Part of a small language model's weights.
Size: 18 layers, MLP 1024 GELU.
Architecture: rotary positions, no biases in attention or MLP, untied embeddings, some layers without positions, some layers without attention, gated attention, value embeddings, a smear gate, skips across layers.
Training: 133M tokens, 8285 steps.
Each number is 128 + 24 x the weight over its row's rms, rounded and kept within 0 to 255. Layers, rows and columns count from 0. Numbers have three digits each. The size before them is the row's rms in percent of the matrix's.

# q: layer 11 attention query, 256x128, rms 0.277, rows 53-62,117-126,181-189,244-253, columns 0-127
# k: layer 11 attention key, 64x128, rms 0.269, rows 52-61, columns 0-127
q244 097:124110134120162109129084096113101127136118154140084099107085136116123173138124112096128136111129115119115108104129107095096141163089130128152153106203095111134121115148145089101098168106112081133108152130143122127091132107106123114166165137117145118158175152126116161125150153145107126112129137114128153109083169138164091138101134131138091156135121091184147114140110139153112123137086
k52 108:079098128152142118119132118108117119111121111106101150148141067143119197125144161126123138110112108131121128132125150083125111149129131105111123138160123114083107136136158160141100112170096125125128194120154131100142122096138092149133153116142106140127139115171109137098134166140113108083124137153149150137143133160140106133094143125136094136192113139090179105119164158103068119141113
q53 088:134114132131099123118130115082138109138128118131151134063114112135111129161142084142118098113143121112127135121144113088128136166143160159142143072154109149134103110111136122090115154139134152047115133135107159078121213155109133101144106160122171128099126135149105090116148088119145143113118135124160137109084124105123163127125096124114152103130147108096161146119148111167126110146131
q117 122:156086122124135158127159143141124204111137156093139135122113170139163143118079124161103141157112085159122130138100196189143106105103116096112101138164126144111125141148140103130122145107118131130143094126112122141098122107193102135119151147126133146090146082164122124123145117150104128135104147119099102103105139107085139146118128135163102143163114143151103132163113101135148116109141
q181 078:109142143113156081131113142066110105134127130145153086113100122129145128134110129178110104136114155105100139121203142124093071144135135128137109114101145106115095153116133126136085140129091153138133128186080095112112127132131110133137113140120124122150120178104148173132163084135099131162138131109119095108130168109079130112108097103121127101103126125103114121116141077113117118099150
q245 107:142119114144105144152123150131100134153133165146133129120095132100132114155138098088116117116105138083110103146093150139124129120113154094161153141157080154127108156141131126125107150117092171170166101115122122102125117149122088138114119136106156145117173117159108103098134134127125177116143106113093128078109091125125115095103166144095126189145152152145116119153100063132096136081143
k53 105:156064130150100139107160129148122224085123128104139140129147156137170137130087139151108157130128101161127148126105164175130113105092106106115108157152084148125131114137133107139148124108106124162137128146136116123124113105168102146113185166135143131087123097142135116119115146147126116094110126123100109095116126111083142125109139121140093151147133159169116128158102087132152116123149
q54 088:129128134111108143136128112113094118109110142114076096078106097146119104149111137089080133145107123143159151166080150118130112120091158133141161136116146143168099165134147180111150112113116135127205102119112124100125147159123175113160118144129119105152142099119137144123135123128146120129156145101132133168104108081140117138158147097132167129140133101132147081114154126077116163110165
q118 108:103161158125092137125122111128155131128127154115094106120072080094098160086155137151166117137106102126145137117094086113121100149138135115126122152162132159159144111168134111106144103106153106091128157137157153112136116117153116132083110145126073083101133126140110116132181116145114126098133132149132164125095150123092133113157131078107115138131109109099172123112173112167155103157125
q182 087:136129135151123099109115121106136118075169146115115123066124112092171081077148081080152162125129156167150147151100130133131096110104131178152139141163135147130106086093148157139125103148172129113164118155162148130137096103144148122145114102157139090150121113142127142146141144073119118119098107126159160150084130129120131129130143148133093146094113118130123129165137094123120134106127
q246 099:136130150102144120066084117110160105111116141143129120141078138115148171119103177116150129122135149127116131151149135081149075126110115146157153176152113142139163123119155105140121136141170124128124128162115113124127131109113149092132127107139157129130130154145133128146134138136120114141174163200146132161088149122153111063150125107102136140127128114120173099118180102165083107143132
k54 102:119166128151087146084140108119125131107095145115106097112098089132105158090111132159134132151107134152157140134124080143150094161125128079147136152137110156138146102123146102099142135126167113099122146170127171102126128120133098119105139127131079129097118138165122114153178123137139085118123162121174142112136135131117118105158137071097100085107120129111177117096131105189132134150117
q55 096:143127101099098150093121114120121130112152122087129142157170120118129121118128119106171079098106114161133106138148147121153112117103066161136104176111141127123127134092147080115148085121108136148191166139149090134103129088111148124119185096130146118134131083123093166126128136102104110148123109160143125121107106135149125139146146134173149146110102143119127099123082094125166101137104
q119 118:108100101079099132081115138142090107124170144107141142097074117127119089116124144093099145160132131103143124154149132128130116126100143149159105089178104131145113184115112134146145123152123127149132121118155138084124114135160136137128141098108109125137112148139153175159114112103123108168118107131115142091132148125174110098122105138117133041126088111130138161146089136105137148136085
q183 087:150162130136134110148120130139111168123120114154123152126217103129137114143121140179174110136115123136137086122107147117125135125155115131116139058100128168124123142159129131118132133123138152138138078097103050122145137108126128159146133119127195173143130116111119132139146178151124139155129117147135143161104107137104145150102103112145118102138127070118130153134144138141122094104171
q247 094:127109145121104153095108144136112097136170105104116114122073121110111122129152157119148138101140163126070154134127126113118142144119092154115137103124139099107115124117121124142149128107154125144165146099118072089147151138147178091100147067115080147124138168169127130131103168103122100172126119143145144079120103153146092134149149139188137118128091146152117105145147121105107138145097
k55 095:100133089057114133111123153129100109164165126117150152093085144113095103129109124123087147169149136102127140155146125120139129128098145149129123090181107158132116152124107129147136108117144117150143149126140117051100140139143174117126111101116154136127103154174168173166111138097134122144142116133111136135122136153158112099157129115120136070133136123140123149177121150087140136161098
q56 096:118104131113146106125136133144135113151130103122148179125118132150086112135095181097116157141196174123132118130134120129123125128179131103099130150126173124127205159121081139108086145139106105114084085115133152153103157130167115165096125122133131140085154147127118141145083133100089152133147121146117115156127115130141142124109124139092137098101153134100115113177161138142116143115113
q120 116:100139133096123180141117123148155119134150136147149144146130104087148145087124119142134101130102105136137135114136135102135091144103076169130139126134118122153169094145149121079155092139094096123102088142137163145151104135115135122148171175139115111162112158109144101150091131154091152104175146135112102122148177133158147114097138133123165144118106179141110111094117162108117118142078
q184 090:079100108126137129162098104143106162129119117120114151158131113145091133166121107140130142156110173134162112129147122123099102177147105091121131135131093144138161122120110125138135154140087108163091094156081135050150128086183135146108109115108159112147104129164089130129128101119123124152176121106138094150119139128124130145120098118137127139103142150126133072095135150168157148142126
q248 092:095105160135117098124132120126111114109149103148121109152127162107118134138120154171137127150091092156116117122206134073128102141138132184132121124142114161138115090107126154145149097092148123118090062121160120148148124109112177105085130156115143085127137148097161116119080153136095139102102133132117118140129136122126140149130174174114145125128123185132138116106142134109109164118135
k56 106:141133125096113152110071131117142106104167167134128127140137126086172168124127098166140102142112109132115141152173150110114102163101092165134149140107126113156162112133150117099177118114112124144092090142135143143153106144127123124128140193113130121128117143084140105137070126137127131112153152144106141118140151126180140134098157115127148179131084150181118116104110159131114122125081
q57 079:135112064173102122143108135132135115128095115144157118123138152139114148126109143091150107152146130155123123175141121109127123166147101146136136130142104139141126109114182166121137156130149072142134092138126100113155110157153097143141150085104201093095145138160109112135123168139151135124125074109078121119113136106105105124110151156098178135158118125163149091154132157145151115128118
q121 121:139076123108143128113145146111117125100142109124099093172111132129110104116075132144123170138114188164158132139149128104109143173080112148145141140131178139134151136149138099137151127149114127102112144134132113149143139168120133125116132099140099150153129132094119156115096146123152111141139137105171131186109138100115161181156119103121118141166067170157110140074119104148159114116126
q185 073:108096150148092124139144160093146080133121130152153104167141118157113144124108155135135129136104115111105175124111143097146144112097147163115144129146148126172140123132135115134135176093144111132073104096109110132137160102105134132169143160164126156118120174168115130096129134139130129118146075109131150175122139106123108129138134127106116105135123117097071162129080089188148096134159
q249 099:143111105135062119096114159133070106173150101127142140090087111132080125113105167118125154144125180093141124105115104114137154158121159103138115135133118105138109166133109073165111116126145124078123127136166100109151155158122102128131134079145128086145133128091136110129137131131128134141162156158127120197132136120152142110127147134093138137134095103109141135105142119132124080139099
k57 098:120090138099131154135142156119147169139139095132100117173095135131113116104077114121134139118107166154150150144154117129134135133099102151163143152133134129118142123125158096132174118140119099082087194128099128168160117146142157120089136094118126154164103130122137152126095154149126125145134139102172098155121151129098154165128106097112110136149064162140112146084115093147163130120145
q58 084:155155085064176112110184100133120120132146164120146087116139133119087145129115148146129111156136094145135091127079154160152173139123142081152100163095155130159116108138124108137129111095136114124148140158135132145116143077123101094135114104127108132120099125109082145154135115179151125153154114123153126134156143144173133131128112099131146126151136107116099131124180124098167129141097
q122 123:119114148153112106141101078109076163136135127095095113065118117124104138111175173140136111146091162152156137190095103127092131149152137133089143122102130139111088126120128068135133110113107163141120128133134156113131132132145147134125114164114108119156142127129121133117116120082092146111140170170178108119086133086127127149158139134143133127178140154096143141139127141163106102139128
q186 087:159145121086173151117143095177125109133120132110108127129120104148119186138137133164118127134158124116091123121124102153115141157153095096149126135119128143143111092142167137165138138112120115200176147129142131125161135109140124106106120162141093177114122100107126115128136152097131117107114154166102123147125135122151135099145102193111140145189136118097117121098141149136177138182130
q250 102:111120126134136117170134092106091128123125125121117127086143122125119122114126176162146111101143160109116138162074126115079139110134112112121117107103108127122087133111137081132125154094171112144104088159164130105125120101119092142158120129115114133138084149118101183146142146085114152112138154146161103126069100063126095153136117124103128121158101084097089133118106149137150117131158
k58 108:120101149145111132145091078133056144177137134133125112094123118128097136110164172123134098133100143146139141200113106130107116136143135142115157094124147141135081120096134097127128129117124158139120119138162154095140106146122162150097133160134092126160129142116142148120117099101105133115139152150178112104078145105106110149171153155142116107187143132124118136117091157162089137138138
q59 092:130111132094093109152122116076088146125148181104141131146101093097124100166150098147108113164085142126129123136168118120151121172154154159116133172145125118128116135137123086131125117111143151098150160073089123146123106147108116093152137133110164118176126159129110128123150127147090156139115135133154077091137142152165111108161126148162136135113099095111109113101116130165123102133171
q123 126:109120122146103115148130126135154133116104124119141088113087115118136115134113127127138128126115133135128128120074130136145111148134165103096115121141160138141173136111142154107158096159058133090149084188063126131121117170141137122111186142190127134126137109109133132128144156129176147138117125113132138139134102105123136113136073117074125143123169123168125149157114142124099188132100
q187 081:093125133148108064155102147135147131143134108145135084151116152134101165178145122179131099160116084141173127143158078110120162124171107116118160079127159128133097149125118163129143120159147158125155115157145085131127099115111139129154132120181128125110177125136135129100163148120120173124150152147117072119142116116121135133097145174129125116097144090149130124119136157128104123118139
q251 097:113103131096124112151168144119163147129130163107136076112124119110144107109125092139154116127108092125089156124100124135154098152139168103121156151133132118128131158117117133102141127136107135105161126180094133146127146107158136102126158136138112135128154075109133142105137139122142172156087162110160099118181107104126158102176087119137112132082161131161097111158146116142155199141104
k59 106:086139115140111107184118125135140171079098091124149107144111116126154115124109136132157121133120100136134133123086137132125095131135159107113128111143186152123171109100149154116161098154097122112138082183117125118126111149139132122108145145201142149166135131105140135127144143110172146155134127139141148137137096128144120122139064146064122117125174131161118130178100125134105157120116
q60 096:134109144169109170170132121149122187145101164127127139122101105144127116120098134151114113144165132127090156122105095108175101119145147108149123082130093143138088134122174116126059152148090135147111162129069119127112138117105131100115117141165127151140131107123125110123146141117101121115115117106101146094120116183122101154122101116145125098137113071130124176111093144152142087142116
q124 121:114095089153125131124124153133114163147112144125124146149124095123123148144110121129115147154138105137158110126092112101125137095113137143126115154133115124169151143126145088083144132128158138158159148118120113163136131076106129112119130102126085157176119084130093097086116145106146142189142105169154106163129171154140092086144145100118144107136087091129092160150127181132163100100120
q188 090:143185096156163175103160097143129116127124178118120115117095109117112122102137127114130124093139152145089108138095131124146140124086103116111132115131133130146118193088185101106111119160138140097150132111137150140138147122132156147165109068132067145139141160131090126098132107153136131159110098127137123131069139147142144127110122116114151150163107130115190135144120142126114161141104
q252 096:134127098144097141116096144164167099119111136121118120106098093094146115070171088107132110152163152150113122129090112131104131121099114139112117119132122089143127118107154097101130121125096172147165159131155120130126106094090145123129123090096103164130112091130101119132119156086103100127109118136125179138127144137108125102151160135123078127137072094117111159097112125139121079083100
k60 103:112109116188137116122167157133114139125095109130135110135142135119151158148090128118082135156160133133156111115112102114114138081111126132113146131140145152161115121160096116066135136108169107157150122132108107137109130098113140153134105120127094158183124078126118116099122161071148131174098111197162119147121139122157103074137164110095102125141079125118118130134132153129141133138114
q61 078:125129112165100093148128122121067141139144130128097140137155132120089144130103119139099114134093104133090147102119109065115126154153140099187111096122145145142123105131127135145128153120182093169102135143130174112147112144117105142123131178126142136122093146119099103146085120148100110152179154131145159080074119125112114121111122100105160158136091163150138110122134155087143122127109
q125 123:149135138109137136127131125143115099147099108113091121100140164148127120097130127168113148148144113116128119140141155149175129130160088136076146111117148114151102083103085152128142074133172156128074131123118158140145138133103062116152146138073113117137128128136158156140147113087123150131106101128130082122127133139127144148157094103083088117113169107123148181118100103150106105121154
q189 078:125133161128123072127101121095124157151108121105146111170148132141112139135150088148161122130135108109103138074115157105113109136154152115119128107107096156130152128144154132123127084123155144141189142125102108139114084127104122117122076146093126151175064100119166126162156117123131087108117128164135135144111144093124130136128102079126172104155094141104092126158131164131142149134159
q253 103:136141096122144134134163165146118047155123152140086120076158154132123162148162119125101120141103089121145143140127134153138095165195077078084146100087145129134109095127093128118161086100141156146143141125085143152162122135136092146153122127117102108115115112127128133106129105146096142118115165105123121138117114126113115145133107092106129153137128132103133114085117098091123121133111
k61 103:109125157104145157141140137119118123115141106103080122099126149139135114088138100142109136158134092123135123152145135168194134131159117130069116115103145113167087107109112150123130096155157148144081136119133166170158140140122102100146158142067082147116122126133168142141141117125123178106119128116129112130158151140120142156152119109073117120134152122114148152119086060149108114111146
q62 091:106108137138100146166105161106113111143132116128162142094102131191100093124147170128103164156119129143126157165176107104149124158109157142110159143142100146128098143117119152171141146110128120090121124100129137148134152159090136074074149148121134109151131118147142152140108116155075108139122174143121114123134083094130148125130135102110121125084165131107136119157100134160123131156182
q126 119:131105148132089107113125143144151129090126132132146108140148138117133135116092116153155149115129116088151139135089136116141142086148165126108137114158148104156109122084120138135164140120163155153118100177117091159164127122130136084081142151153154177122122099100128112122119084132148099124114133108166110162144149092113152175125140163124134106137117076070161131171154092131095152154130